Weights of a small transformer language model.
Size: width 128, MLP 512 squared ReLU, 4.52M parameters.
Architecture: RMSNorm before each block, rotary positions, no biases in attention or MLP, normalized queries and keys, local attention windows, paired heads, capped logits.
Each number is 500 + 25 x the weight over its row's rms, rounded and kept within 0 to 999. Layers, rows and columns count from 0. Numbers have three digits each. The size before them is the row's rms in percent of the matrix's.

# down: layer 9 MLP down (transposed), 512x128, rms 0.0299, rows 323-375, columns 0-127
# up: layer 9 MLP up, 512x128, rms 0.126, rows 324-375, columns 0-127
down323 102:551457510545499505506522490510480502509509535450512481494495477527488458473506504497524453516467484530513523495514435517524511505514453476496468554504523476523489507484484487521505537496487516510522524473573462486485513505504474436498515485508518477522516539497501503530449515540498477513477507495533441518497512503561506510462483488512479490530496537498497505492523503522485465505499
up324 101:565481498490484540492510519516467499536519521490499506499531519520520476509437489469476502514512491506510499513479484516508517500466542470561508445515526476556519549464472524484531515538476508467482532538512519537499479503506510524417489475439500492473487492462505493493509473508490502520483492518524527496534507506506492488497517510505513521460491478501485499489524457511501468534472
down324 108:487475480476530472544524514483499552495509489455500494468530477471537452475495440513495470451502477534518477519494475516458493483510519501472490463489533475481509495515475513461492459509487500476485505475513534525519486457505485497457499471476493507504507460475499511497511484539443531484484508529531551494524527507499567460494535495480492463500495498512486501495499476542500469488530
up325 092:478518475484485503487511490490497559492499522469507518443493467534473488527518498467511529490528485487496507517496470467457494537517524484521527487493488445478514553508525542497519506492442503533489482520510545514505531448488502534509506473507483509526503453548484488478490485490552461500501540504544529481510444504504521526535468519493486507510493483520470532479495481496514554498507
down325 090:538497486518518512509518515495494486506492493481455495499480498476547490469478522585482491508504516478487514500586537504525524461565512517458526525504517528511501474485460511502481483513530493517509523533508512517471494498516505507514518482504520477512521486493500518480467527503488479493561481478488483487477520523486567528530538538514498468486534525481505499542455537496477479487487
up326 091:522472497507534501498509473495450465448495523443469540485502471520500479523489481470518490519513511509546503451468464513518482499466493471467538535499487537522504472496494537473519482476543532490495474494489536471468498522496540458508495492470526485504492464491516497514476522495520524481528462498512512551453471474519494494528502485451495509506482504538534533503532486483498450513471
down326 090:479460507512521517498529525535493527527495491504534484478521482511536482477454485540500484452510515494487461488491488491498541504515498512547468484481527492471488518474510477516480505469517511532523502506487495501510520448460491443470509454484536525494515535485497472517477491547511549503496478504501480490519484591470512533516442488486506514529504493490515503448483463526517515487529
up327 107:437497510529452503501499531496500497518458485543519524513489510489473470483472510512499473463509522500548521488538472476459519475490508503534518491524497521470512570495523470520474526478493476486527527479470518447504492484501528510524479489472512507495471516499467469481497459536511508503488501489495492496460543515476488519481479520442437503522506520531447492496493478502508445477508
down327 105:547565507496464534541494483475469532454536485492475476497483459489510511477530478504500524507471489475522470511509539507473495506495486529495496498502491540509463462467507481515505441517540458530491431472525471518466487525484491510503512541514512512467507529506493499524488542524506504529489517524534498524514493494521508481521447513516517512509522522478530524479520511511523565484514
up328 100:500533480481491483455508527490464500518503474489494486535508519503519509472535503498523494512505501489493523479503464549497496489524509519505490473465492496486458512475558495480454519535494547440483542506513497458490482527532529522523448515510511491478500503551480524512527534476467451482545482458475542538491489491510482467519516485518502487507508467487504523442499468539460473496492
down328 098:485523474539538505470499457505512459525534500517485511474516480514508456520490512491478437515509538496492512449457467521498521514490520487538480510538499533451474504487511530580485529506501511470503522499459487490492524505499482474488510499493491487519507467469464500487512494508529449471521478518498511543477465463488499434518483491508531477492486500522492486536499444516488498531514
up329 106:486517507505467509486517476476417494456489532500482531467476506469493475480501479472510532529569517510505455482490459508504485506512496489483459457518523507492531484479477480475526507465494475508495550503474476502497503476496515461534536515533509526515503514463449478504498497490437463531502536496476520490479497518451493492507485504483476466495478510495516551505548522521496528495514
down329 106:477506538521532493537526501497507535545509490452546535503474487455543494518492533531508496470494551506494506509531481497531439521501471530547510526462502503504475515477542484511505496478486475518501480482532511514489493512492506531473470492475484496456492429523482521503508527520521470491487491508474487528515536472486525527491519513542499488454500509490450478565491483487497491510468
up330 099:480478476469531499521506508470508485489481511492531459469485519492481507470457525561506551491489486491488523498508485488557471463507493523496503473528550564493499536509476494519484521491495525475514522497452496473473501513478499505468517488473510482489471496504522490512515534521526498496425491471531456508499436506511481471468531515485504443528501462490501523519541531493528486490503
down330 103:508483532505443471482539502517507463524449461529525472541484488515526480483536479501517469437514552501475505485459503488453459497503475503526491518513506475491497517498515499460510477536525520500506455517491497508499499480536513458509509485558515472487492514550520472467501499511489487505538538570501508515499544519488538516515479506498485470493477544491488490510476523472504483478498
up331 095:492494522476514489500534503497524475510506496530494473539476527507475511496497465463514502538534487499485513557512486471487469503500501483538483483500483535577479502504483539482502514503489520473542522456553514523505519498504524496531486430465491532510508515449502485509504544542487480497465501467476529510492515505502495476515518454526479469500502517546508467441513508486489499448468
down331 095:478509521481489500458470513518482507489513484501506500508458533480511501482491511465513482522500472487509499511503479484426516453479479482479515488538464499439487524467504507473517473463520492531478488476463498527479481506504510453499499513495477454518487476475486493441423481541504523483523487458493485520502466494479523506486491515458476503547513451470483514473516545466518494508469
up332 099:531536474509506472539478501530520475500503474484505507484553496480507514460501542512450542525512492485531485523539490500497500483494528461512521493466488492497514456512512513556531478462550528485497558477476525491499459473502472509489559469519470462521497458499513496465536531468456476472534476489461496495495490478503530521519499527449474494499494503509485505486530485525491494489487
down332 101:469488519490520450514545490491484512504434480473511511481526500476482501469524481500487447510504500544480478493499465502486481507503543512464437545531529515506490506495540505546519484477446526508466476506489489535469470473524507515521534507516519534463527508501525453534507529474489487491508465528516510456478490463532533472524485488457486530515497502481519510514481514516519473478521
up333 117:508542512447455527514478509518450475499490504515542461531493506515548521531515511526502489495509479493508487467511506535533488479497465499472512476522512476479528510504477523519508508523528506469515489524465479528485525527531531529541499514508480517500479525487481459493507519487504505472540516471513518510478494523469556509485522467456499507500454467521499555503528541477502519425534
down333 106:487498516469463540498516524517529477482569515481515484476494533500498458511537465460496460477494464516504475515501495488515503480446484456504457524508489490495491520504510509527501501522490511484542469520518507497500524469489548535504510516502497514522503537512534496506511493461509508519460567537501449499504499592488530526479547463516526496510465511501491488484501464502487498477493
up334 101:473460498471533475542493525509531481503488514481533527491512481471507571528502530485532511492530502476523501473496450500519513483503529489538545501474539515494489534494518500460467507504499465479498506484498491472497493473480516521478481496480489497503532525479520523523486525482517509521531511488516503543518512535435449439478503516512496491467474489481458531467540448463515479500537
down334 096:510522528535556470539507532490514528470530489475479475515508499551488462480505508535483502501550444483513524518483445478510508484492519491509499548518469522505474555494507505498513515472499504494501487482538515522489467485485524513488504505504482484455481448455492476530508482502493444496500516462534502504524457452519494514509533532529523502464513462487507531463505508511492478537530
up335 098:492459510516480501520505473470498456494505539514555490504529487477469479556474470496499556534522461501474491500481456485458486480505509497483528512479506467539490471486518494534542501498522497511513544509486501494487472541506533483506513474509479478544475483494503536508502510501494502535556472517493501471504505456567509508505444534443493495480482518528523514503517476488495499467543
down335 101:519479511475537472505500488497507515519532490450477492566529468537465491477506515527480547491521495506503496493497502487510498492511501493482440486481549571496489475474498510496448546531489506497490531476493459485474510483533478545508503508467487465521480494537478500507491547459517537470557456494530524517515493465500486516497510509474505507494477491545487494489492487491515536538462
up336 095:498464510491521511525477529527473505480501517440454521467467501535489462470496504493508519509540516486529472534483481498506479426514515500487504497483519472497528509483483463495500497498492484482510507479518516481526446487508489474507505493495460505491501467420487490457492516485510515540522536463500518527499493484503495499497500489494462481514483489561569541501496451468539466504523
down336 100:488465502463495471501496521513514478547538484528511512520509499506501535512517559478487499490509461499493510507513491471505504532489494491479514508527525496492533483519490501530545450482474503504518439477498484491503505466470435455517489482468507491509534535521507547540481499532521473536503541447532440482477497498494486461530497524504485526491521546482484530458496486464477506506536
up337 089:565497460475499499456483503498482484486504498498480530508566519518473540516451522500479516528463496473535481499493496448548523521521513472477493506529524510480507442513517474519517513506451530550511499495478472510524562484500506470518497516476473450509540486503478471469492482473494484495482492508483543501496511462474529490525486545492474542490515518501498495470506496508503469471480
down337 093:463491493473513526530459513503537525499466511492484498494471514492488486473533470495479492483548495575471496480493458523434482485502509503522496510456468473525512490511470507520483509480495473469533537547535517467497500531499490550486542448558478517530506495500501483465526516503492485494522459462454504529491509529509504524496523456526526491511486503525507524508499541519488487516508
up338 091:466490496470492482495496518503505501532456449525516543494517487521506498522494524483483497535494510507509505505499500454528547517533469536496469485468452501503494517439506483523527468497527482493488506479498510536467452472496485493467486500488494498510487475514482469551499475502511459448464508461467549533464545480508516476542530477464548487502529530501463460521486506494497498489529
down338 095:504469467475494490514484529536508486523553502494508476497484480492498502532488522507504495484493502462542519497482490475524488532488461469503537484555510476499527558521483539513520502485482463476534450539472520531569497569524479513498513515526505451485536525488485557508503487483472511539520502503494474468474476490509473517494499466515511494507514518531492492523480485488444532495486
up339 100:520519442461524492504491519489470499501492493528457490546446470521451528482482475527452506489499534514537511520522493497504490484486453492500501499463515486504503484505505544490515506467452519453495500478484545485504495524508465529530450504480524492475457471458534519507472453516547492443487523498521484542490516468530516497461506483514506512492509525488509505519510508515489480547488
down339 103:498473504525485517500502523509482473529520492541507486521551491470549475470496483526524489483461521507507514496537554455500498509491511546528462461550489511491533545531492513483512496491503480503506521522525504502510509515518527524487540526490527501447465496496501478487491476563517494488526526509501498486482492532505480429506463519473537505461506491499522461558480487453488521485527
up340 083:473453469526532457450469491491471522488513505526487501505524484562470490483538497485535476502516518535542503515524463508474506460514494452495495526512525472521503514462505513480517490477535499503455484550485510486496515500506480490515501486516475528469486470457496474526508502467488520500491468491470452467458492530535531502488485500525494531457546482497525497492502503471482490440456
down340 092:491465506491511484571540481545482510528485479470490524499529503492517577524522507490483502493512499498507579532486491528477537499510473509506464507512466469452519464506501495530493504483499511507527481482462505490443467485545518490509474472530538499480542508505514518466514447524495506501489516478498535520483519494497511523495505489539458531522533509497504488502504440525513507529510
up341 102:505484508475509518488533533509483514517532500506487508519503498543497561483521515489518503439500491505536486534497503514492462501491467517475520534471537492515471513494470499505516539475537482540472533511519568485478506537530543540493503485475510514515482502525476504497525523497450533476507485487493487502467463496461527456489472508496516501483587524511458537511535484491490497494475
down341 110:496485510486443478473542490512476467495459516518478507499453448518526477518458500534472485512479491518506480507481513504456467524486515552453526489471473489495430496496530493547522477517510507521506485557548514512532475508525523515481535452526470493501521475480525489479522462500507507508498508513503551487531502516510509479523490504516503512519512492482522460486487464528512500460455
up342 112:508529470507495513496498508520469504483510495486475492560558522478505540474494497487507489474493465473529489525493548454464471477537466473517563521485513533478484509509490529539523505446482464512550518537459500462508495491521509487498502460512494540508490515535502500499484480468507540548523502476526523468487537504520521512454484534508513542547497513519502514514493494529523500492509
down342 111:488523527508503471503493453453543493468501451500454560522467517483493525496506480480488487515454529558534512467537515514517551491451478507537538521494515512483498504497482518495523487483489493513523466483526486497524515481479515524492454452526514504524496505493487511443498486533490496492522494520511584481510448515488489510489550491501488496478520510485531520484522486508476505491520
up343 098:501490499500512477524544479469535507560469495502487496507451564490495504494508467490503500466496532464480477533478517508464472483506426462476499493496507548496501524486469529511558522536530523488461499483531512501462493499493499447487510491513493487523471528482472528504471515509481476515504509525451490530461527498520490493520489481527496534457465479522465497505489472497458500503465
down343 101:503468484514494461492522491526503500449496494489469492568529501473497508534492525513491513502478511516528495495479516534512481489473506492526572481512531491542511489469467499518523514526488477532492475511499454498490474495534490547519577487483476508480504461533527442525528464477513538478507497498526474537513533501456502510529484497480524486502544456495493500554484512497509479514511
up344 102:453489516459487533490494466480479488518493576491536503499535499522554540532464499483493512512501469496476505519513456524540504522535510529485530495489520479491501454509513557507531518487495463442522497517514518501474484522469527533513501500517504514554505528536499506535489499501540472521511509484516509488512474560490544482517533493474511538492541482502486503482486461483488488487518
down344 103:503498517459504506472495488490508500524549472534500506528509471510505558457509479471463476501488507511491486509506522579519507512519529475502517493461502477496447458559515456505464490512499508539496477495525485490484537507545493531512504500519567476484512482520536533496555494476503526484463540515533465527465521509481508456512477489490510502509479517513495492507544503494527523491522
up345 111:530514470478497552495533465503495523495559544507499503456574456472476460476516502528529494504488477498494480492502527496497455486491532456475485514526505509512489519456507474471493476463504476489482465479516471485502466474539474521447483478498494441508515483507515452492491508541486493477532513498498506487479482514508474512528473477465486542479521456531496504500495487456513491482479
down345 110:454526498527489517477494492496531504493465506519514492506510503523484513491525482449520493498493482485501507508459521469505504487499495528512507518480508515492510479533512490501543474535436477478458526493477425504476515482503510478457495489473439455481510489516502545566522496477476472487498550480530497480526504496477486490496497543474496442456522531494537461515516478486481510510452
up346 105:492487469495516490457508524500477504445512510482490480508506507498495528452443563495484467536519525502482508494511512498525480466535528531477497495540493510512489485476541468506523497491483552521523484453517507523502498488547501481481535474478495540544473515535492445474505512540459472515512483490516508492514519514536509563495492511506498484557516466495460496534513530518466483492507
down346 112:509491513497510495519500475509520501542535491511505527493506522479511513514500482501452537494510503502458490463486524472506495517496490508470494539533549504510472479513481472524509479488476550484512494486478493452482486464454482516506522524496487525489529510504540550467497480425523486467499527478472522492484472503454511503471497426508461450453516455535477472513540481486512506499517
up347 094:474495558485528492538528477511491501503511440498485521515531495426538510508498468474514529507513458541506497531510516487519498505509486499523483503479498534489507501470510517485528495497480496509479495474539497467552526504466495521528490498527505521528536511483504515417476496509421497528502531505529477511452504482453455506496502516472489471480480473517493522520511506463467499501503
down347 086:525519480467520520497533519523507491532520440513525511501490519532535501479491450498491509481519495484498493501493483475540534489540485559485505545464486526504536527503501524499517497487467503499532458460518476483491520461475490485505535537526525474474538509488464480530508533540466520462480494501518494497427502494480504451506535524492470490452502508444495512489512497480503526491467
up348 090:484530476520497530496486527524466510516491477509514527528510499488492488541521563495491504517484475471500506504475501476534525524520480555524549501486551488557457460494481526491471530529497478518543507492506529545512491499500493501448496525451460452493513486489520512520497523517526502514505477484458507461527503511512475466535501496465477491487513496537505536505536504460510468508441
down348 092:523507524529508496540482522507531530528509516484516512500483484539532529518538500489527485473514524534487478473499500563502459528506465507501467471557516459459491476521487489497507485496475533456561504530499501472484530485526480515451497465536481505494497499492489485438500500478439514510508502487498534525488504500507530533450530531549465506481506505529499502514501529504457492485513
up349 101:527483455488488456516520496474524498523512476513517520515531512469462508497507537504474488492475523492548510485476549520504498508512489486469473461522520524481480463497476443494475515518483474494442536488491483499493525536481495482472514491500506536516443468473491503550461505502540510494467499517457504473458473469517493496463458546487490508489524471489513516492505462507530447534469
down349 101:564477514497498509493433465528494486506466493476467474480522514482481451488479518481498519494483492503454456500460469512498473493527513503515496492482447526481500486574521509474503548518481495489513505520466521503495528514448508489489543506494527441481495510534511472506536511531504516516506504558539510476461506494490532513487468486539510512482526499484464526512481460515498479513497
up350 102:500449534485451546462514538530521498530495457464490517480504489483530501528510487506473512454530517540462481469527491543491487478493531486488492546488516551512485468478495536494531523482508443486498528530484505487523482486512539530516500514471530520461481495444441522457500500501507495520502503496526500499503485505497516480487498512449478483520510496469515502534544492512450519496516
down350 093:469429519508524500470469497500480506515533502518479452454502501506530474498511511504491491461534473535523515513519481488461479467449504461477527495478534533469516517479525478507551541498498523531488486500538523523463517514507517507433527484520528447467478499503536496472529466518490519476473501505507489497519523524512554458502506518506483474487519512495527463485506515492497461503487
up351 082:532478465479508479500522474477516511460494501476559507481474517490501532497499510520502481515508499484500466511501530494548529508481501475537511511550483523517517477491483507512502497523523496522486495486494494506522567463487510538509466519495480507522515442487445503490448492444456488476477467517542487485512482489440524502540487522504506563503452489484507521478484521493509498541546
down351 086:469494491466482453495478498493516496471471469535501509506519487562452462525494501484484527522524468489479472477494485479458526495506489464473523474479513506516469479494494548469505539487537488478541481534494507499529523499488494469518518486488530457521515468521490495519532464505490508461469416499480537492493476521485456519491570454533520510493507520496488525490525502490500497504516
up352 089:477517505487461484512537483443506467525505508500551554485529489517479531539478494490524527487481503503521492526507449500450500527515442512515486485486542470478494530500524481491522492484499473523506490543531513504503468501481495456504482484524464517470517489518536478460459520499466512517492462526488480514496509442498523473485545463502497463509537490505481492482512545509512541462474
down352 086:529490455529528457492466491527482554518520548469441505483477523528558535495514493520521470485472500474513548517529480482492519480485499433498465510495455490473502499524497531511530566514486516526486530489501503512439509473502475504503513497490478527509491466513507521518488511494527492497544485496488500487481494513475479499507508532468462540489468505492490525495452508498547493508522
up353 117:532504499498492510508541456460490493516494505518461518525500552490505531457504509473504490490478481507518499482529467479518469511486474538452490525544506495500477480544491464542480539525443515523496455455514508518514494549489523498499475475505482527494509492480537536514463515500483502456495500430528537546476498520508509491471505512468475525463515511544506492473531518517529509485505
down353 104:528451523527532481525484484505479475552502523520457502529508459548501452488438496516481513466508474501547445487524456549514481502572458438467507482522491493495514530489480523502470507495516535492552488488486481525502501514495513490462522495487540482521497511543451474500495523506487494499507529472476479498480521498525503523491497494502515505497514497502471513459515488522493512498505
up354 105:516525474514486481461523481472521498530495522460491501462502492479457484511509488523534419509538516541457518511497510477491508460544489506513523502497507497533478498491503491497540487471517472497498503521519475469488440543552494521500521515509474509527496520503489480545481502542495499488482512492515535455527485544508471481515452529509473541538481497479557494495515506487499457501464
down354 102:515488552471508492498527512502481485499524472531492497443511510474484456512496468534508484499498485545489538529484457481547530537486486509528518506511552504514523564500507519535517518527509490466469515481458525551501499477487500535508489492522485513453482499523470530527480524529548515497501531487515487445478509463520469535467499531495484479497467506493469516493541472501470498519487
up355 105:558472516481479512473522537474519516476497511510496487525496497484535517517523494507536528464447492513507497480492497504493485454501505509518473509543515483460451522430483505525489501501471508491461498468517507498512525527506515540498503492517478486465507521515516482529525439494492500522504552460517512500486427540496457527459525480489485531496498498482519496482526524509437531499532
down355 101:508515471501518498549470486505494497537495486493492503499501482452468496505503474531517525523496455495485527504532561520478505513511515530503511492470430524502556524443499480453482462519495473505488477487491475499509442498479505504499488518500458432520499521517510480494501465480502448493515510477517474472496491506424528490510499527493532462548529512483510478492515509486491484470487
up356 105:490494473481466500465486480498517550498555527449473504520496489517487515472495516515495500473459551527435543505522500488550481478543497482481506527457488504530510526498503508447509512502473519500498543541522496549467535479510500507516504489484451503490505489513496489519524532521501510494501465460435528530498479487491508496513518531514494555490482496498497472524515531485509554491481
down356 110:493529463513480484463522487531525521531510452518519539496466505525491453488533476539496529512494506533551522462510459499520461519512509453521504507501549505479498483530510493421504493528526543496498488508518475521503545467517479523513509510500486498497502490542503507483523493532455479509480494494428502499493504471530501486492518496515497486473502446494511484518499430522497484488473
up357 094:484478479509518470512487489500501528496507525577496456504541507480500446509509540493527533522519447516475468516489558504491519507491492519482511536507496537491495509514485548545485507514505433483487528518509479502484498492474542530473530466454476485495490507493506490472506466535496528518503492502486503449521507514484510483529469456504470530505473484453505500553501519462510465482486
down357 093:498467485514571494527483529494511496514522490523495521553497485523486462514511480490489534488504480499473527495476460528497492491474508505498493499537503508553495513499500446496452512461471550508516483484513512463490518488519464483482508519485435526512511467494504500561520513496473514464505509504531556514528528505478488500515533489516477508478557542502455520486462457493495526507541
up358 088:520508553464459500486549501493473486539493522521550500458475521550491545513514523498512498507515516523473467498539512499507504498510512470446475473508493460550487499486485507482501493522424525495565479532497505528476494512503517487503500470456464491508496471516513531542484490510500527488535514505473525486489490494473479506524485523498488530515484478458472492488497507479438464471480
down358 093:480541518471451462507502534493483540479485475491493530456495462499481461522492488496480510497507481505486520496482459517506504498464548445476513517457444523520475533492491530545484517478483480510527456546478524495488482515489543522514520478528467476505461532505518556506510489514549500501510519485532502487491544497535496517533495516529542471482479505495487491483471491505472548484491
up359 099:466481470480504529489521460490511458522536532538559514522508496499464501536513495514522515524514468511459473540539501471516461528506488477498535464504491542533472494467487486475498506540470484507519484497509515501481476473504537492511438462534519517464467540495510522505507501525537482513505516480465502538498513534504492564486530493509507470522464559473527484492498494508483485487487
down359 097:471463452484493479493495507543504496518497490480512517496488517488488513467523519543507512524509495517565496499470468481496520476548511509517508519549449506487514489534482513473482487462504497478488475498465504524517483506505535512474472499529478531569475493494499512504537492495523461509484522506506490504544477436464495475471476506510447514497541467495478489524472435464494548485497
up360 102:499436472486514442470530547508531493458498501483492513471494517499497536488448471486499542491509521521473536473493477496481514514501503465497486477504510473488523501508487506504506502472497469483495526488541472546570496528499516508474523468494495542514508512541533528500455529539497486502508499463475466504473546503536501491511487521486464527530472483480536496529522484509490431513518
down360 107:519500563478531525507507518470470497516517497520509490518491507479487462539533522468500503527493447464465494528494491506469523539486496531543501509503538493519521567498503506547535524456535526520474511480518485480508489492533500507499519473539501469433504512477491480514510482491511512476493520507509484451519492504536526468483465511505505471489530545485478516463503515534516567478509
up361 084:522541462519508483493513494537449502554470495487507530532538446465540524523480466471502425479487543492487496551514520509504506495521511487478456484511494547502488472480445496478498452535518494472496486489484508511523486520505499527482518505491495545484512442511505536496510494508519497483506502490518508483489502527541506533496507503476441494504516496507481455507488499502537515520448
down361 087:544537460530540504491480522531503492531486466451561499493532513500514499505495491506487418477486489517502517520485484476470514532517478455490525535498497479497468533522550528513545525507513489515513484539505510512483511487424459544547489520498501477525545514495495491498471488520476511508497513485518545496514495456492535463483498504531519511521516512507496481506510463500504519477525
up362 098:486511458515502517473513504525460512510513476484479502514504475497497474467536470508492468513501481479524480506492538478511496465547475509512490485505527514527504545514486499476496569502552534509536487478491542507509538520523474504509481486493497464481504440510513507459472510508485484500511471484560527456507487514479504498465515515492514544436446450497560468503490508486489498513527
down362 099:508531503518485499528562511497500501492475495522533530497522548491505496520507494493551502509511464527512519466502497490486507548495484448515493496446485508469474491498480516571477447521500488488476547520517525528431511488520512537469533482514496543511465543489494489470503537513507497537505495490488477466518522429512519478499510485510486490509539524496520492506512515475526473533520
up363 106:517513498503498537499479498490462471472533531526503509519540509498480460524481468488496445503562526466486496527497508543505546486521511456467455511538486493484506518518510484490539502509506518467496531511502509486482510511479503514498457502483513529510481475504496491537455531503534531511462479480503554469479563512505462454507512484503491499507493434456475478547518477476500501485495
down363 098:541478480512459543502466451498493445524551504508487460541517495484484527487503472503500494459471518473454536486491486519478485445524508504511505473504444518466480465510460546486449487508475511501485514545503499496471516512498505471526541496524473517505528451539466473484522469473520486497503455516511476503476522513470519493511529500497481513491510483498499490504493504495548516463533
up364 092:524507509493495509496504464505480485472527472487469514509512553508511544502493512469497464485522548457478509464493520484507445561483493492438492441488544493499512500477563540473548501483501462507517524461458531531523530523494487500480502458496487496500464501534489483468500505502530466504517473523517477533531537525507510497531507527511496494504501473529523515486489493480470485462487
down364 094:501535475486494498490480586490512468492521502453492516498510513525506481495487481497460511501494453507514516518505530453537531514498506528489489510474513497511496508476476493577477476486480518488472476488482518468516521493515548520497494525456464490496519515500487433536532489483538439466478509462469459480498487519475524498500511450500506473492492536520462541499480495522516499505501
up365 094:521504499469517482512527500484475472482487560514503477478491515513481492516485509507493530503478501519520494502575522540512511492523493499534499503536503484499510476517534517514466501507516468530522503478461482473506486535518542471451554476457485494493495493505503561487499511493489459537489483509502485498532466505494505473541494520555501518463460499544515494508476475535488454447437
down365 098:485484514486538478487519532516478525519529511527514470474541524499503545435545491472480484503462495476491524514503513476529456482450524455513463482472467485506458513486556495502511506480476502502487537503471515495465475503502488508527524522477515528507521516442505457472503517475455485471490503488507486529487448550494449496478501515506506515508514535493487490451509512481523514535499
up366 096:512525506537488491518482486521498475499489463500482486521554523500511459474456534466518520510535550483504568488544471487500486498543509483478526482528528511492482518493500504513537520451540539502492508528458504489546454527482522451426551503486508473478532489484495502494489506526470516502511498464498477478477497523515478526523496495518499488503505512476528500538491511510545489500459
down366 099:510463493493527508522506476427461522500500515487548516507485483507537518511450520525510469483505509511504506537488510492527535522449514504486521494484528482528500520511527455482510505471452504501521506494472499488469526486499519541507487517519484490489515522558517488454473443506537541524498538522500497518518480446519544479506556479515516495482539519551468510507499540492503488492523
up367 104:502502506537465485528542502499505532504541525493479477453486548485517549472443500502455468556496503510513502502477519515521495493484484523509512487448490483512497488501515502502499500468487537468487515460519530476557518531515530489526466548509531519534501492460463501495484475498548512512479484469516505520502496508517486478432486478540514484496480509522531485492516504456448495502531
down367 103:525459503499486452499496532486488481487482514481489487500502492542496488468535476478527464462540514500521462496510496534505508501544481500476531486555488449500493470560523480525523533505496449520496452543505503534469472511472525518508509547506502546486486499552482503539496513492496498467529467522496495516491510464468521485521532507536502475494490502499504463561491515472517458511492
up368 099:493466480483497504513472505492480515481488479491500463531510532470521496486449499432485459537466518489499505499485475503511458530501532468508554460483506492512558491513521537497475509466514513550454487561494520516526478483478460519471518474535479479470474509493548473533490501524473502510485504493504499458499496512471524509537515483446462484472510504512486494455482504514514483477476
down368 098:479494482514500512511534547520476494451461520465493467531518518488458469500502482497524520503519474510516439519497518492521496558482509505517530492511484499515521497507491545505481528475529505489500529452496478465520477530515491523508509537458532539453506526524475532513520515495512531539481547489488470465510524465527517499481503459470470495500500521523545560517479526544478489503486
up369 099:456528494502474513487486483523498491507525490473508472504450511476468487504531507516533501514516502520535506535454538530546447517501514501506478477515489520492501528486525477493476528499488464503445492563473513472518482495530516494524526522459459509458477529527438470509502508468509517469489478498520578484458510514510464468472515494522491478540499511485471488500481527492520486505481
down369 097:524502524493522505488529421475467496475526493488504472509453488482485489476495494468515490508503490516512460511472508494482487505537506509493472540512547516459472477489496530492476525530499486544465513502467506521476487486514503497447523523466528501517487553452485490537502494500498506542527469479497482442463500508505485516480476508514492467515545475527498536452446529485551508507485
up370 103:535511435489470522518490461511509486500523484509487509492492499522468464468479553483541513502503489503465534482494485486513514515498467520488493509518515490476492466507490452472478508492507490451440444456481489449494529476471515465506524473523511519466457504510498484478471533470492501502574481517495501463484465517466494519504487511505495506511526477454494521498488507452457509515468
down370 101:461490473518456499490463494509472541493502515467523531498531515508509496522440487503478495493509508508480528456473494520520512517466465496499543519483469471488502492514540495477497512542466505523544473503517497518520528491510519520512480576484521497491519467516484517517517481498503499522459460473492532521519532481505530439480545442504520519485490542461485516456496511487537489485463
up371 097:468485525476503485433525485469443500519494518457524481480518490481482519516472503509515493535524490525511443539482532494502511511496516489476515490522498472512522494494482515512513502504538487486512504499495464508499511525464520520496532468507516483559488536483553478499528476489511487488498509478509536545478482534429472563519509486460488506482503504503512542492514526464576489483499
down371 103:516494468527484489452492507498494537546535516467488528493486533512505505528489501483504465528532506472487504500486470478504558495464550499510490506496522527482470538527498473485500510449483496489488581519463505512554525485489509475485478523468517514509480487457517516477507516559493520494492534479481526519470528511519480454538479453454479475479496507446514498497477511496500496517476
up372 090:473494445533448472462474464534509514497510531470522503464457527491518538497493522503475518485496492487514491504481524488533492434510536504491526484446500529485542508514530507538467540544529476492527493496559476472530491503497526498491484484515500523499525477514530470490471470470481505554487467478473506466504536487525448515496490493493493519532465483511505528481508487483498475475494
down372 099:460491542479486506502506519495499513507471497448524499516519478498511505476491440498502469500508492505549490523499475477482493494514493510465504519479522515482483483498529492535467515538478466510510518528544551504513507471518498529515498528474551510518502509495522529483505490508495505498500465550570522462465504564574516509501514506470475509513440504532485500488506526550475502544484
up373 092:539453492543506532498483506443482478511526509463518491552515520482471474488452473482530476527501483511502497505510474497519455556467519509503471507541468454493519494541502531527491506558516509486544495442533488444473501474524498484492507531490507523518508473474496530514517516550541482531531494486520504491508461515496501506462473496506522494494504506488522494461491498486504495526461
down373 090:458485499512574506475496523507491510551467517513493517522532485524486468500495502528482468542510484501514458464496491498492508495471483509513511467525505509473486494555481529475523522467506492490499577501506505500511520509492497471476518482515458519529478508514488481461504448533542487488500501483528541527491517491470520547529454492534491443493525490524460505460499452502511475518479
up374 090:517513498451510515506551506536490448488487448487513496488509498519483489505502509465473522488514536558519489508502525548503522473468524457536515499505499534477520474500507457505468541498505474516485476473527503470535528488509534551492524479475488467507507493506499477475497525501542492489508466484504533476461502454543521465512548531551487512463526506457490510491526517466510479477495
down374 095:491489474557505544510444472497488522491522522464477501481477502508542480483530474458518507475466489508528535487485484475497529509509471470529449503493487515497497507532523504523497480482514491504504490514493519515511488521495527484498498532509465477512490479506515438537476444504506486513490437505452478510468507512421535513511533533479480516554455488524475473492486489512463500484490
up375 108:538493508475455459499482465501467460531512463516493521490537474478487505504511506485532505556457482474455511517474504518540447478522487510520511482502520505503493502474539473496498515468524455494500441494502500485513482543479464514519510480488485443513510551484515482475462511488500537483509504468514514535492526517504549522496460522468480481514518495501483503538495486478436533514504
down375 097:493502518550523449523483478503495516512477460454447496499472481496502490489493469510488487505495491491497485480503477521511481507528424480476513529497499495516484501509498485502482525515453494521533478543519496487490498495415527525498523494507552482495486495512497521482518555506505479525507504452497498533490523511513528551491471556492479439506567504530516513506502526467535504508498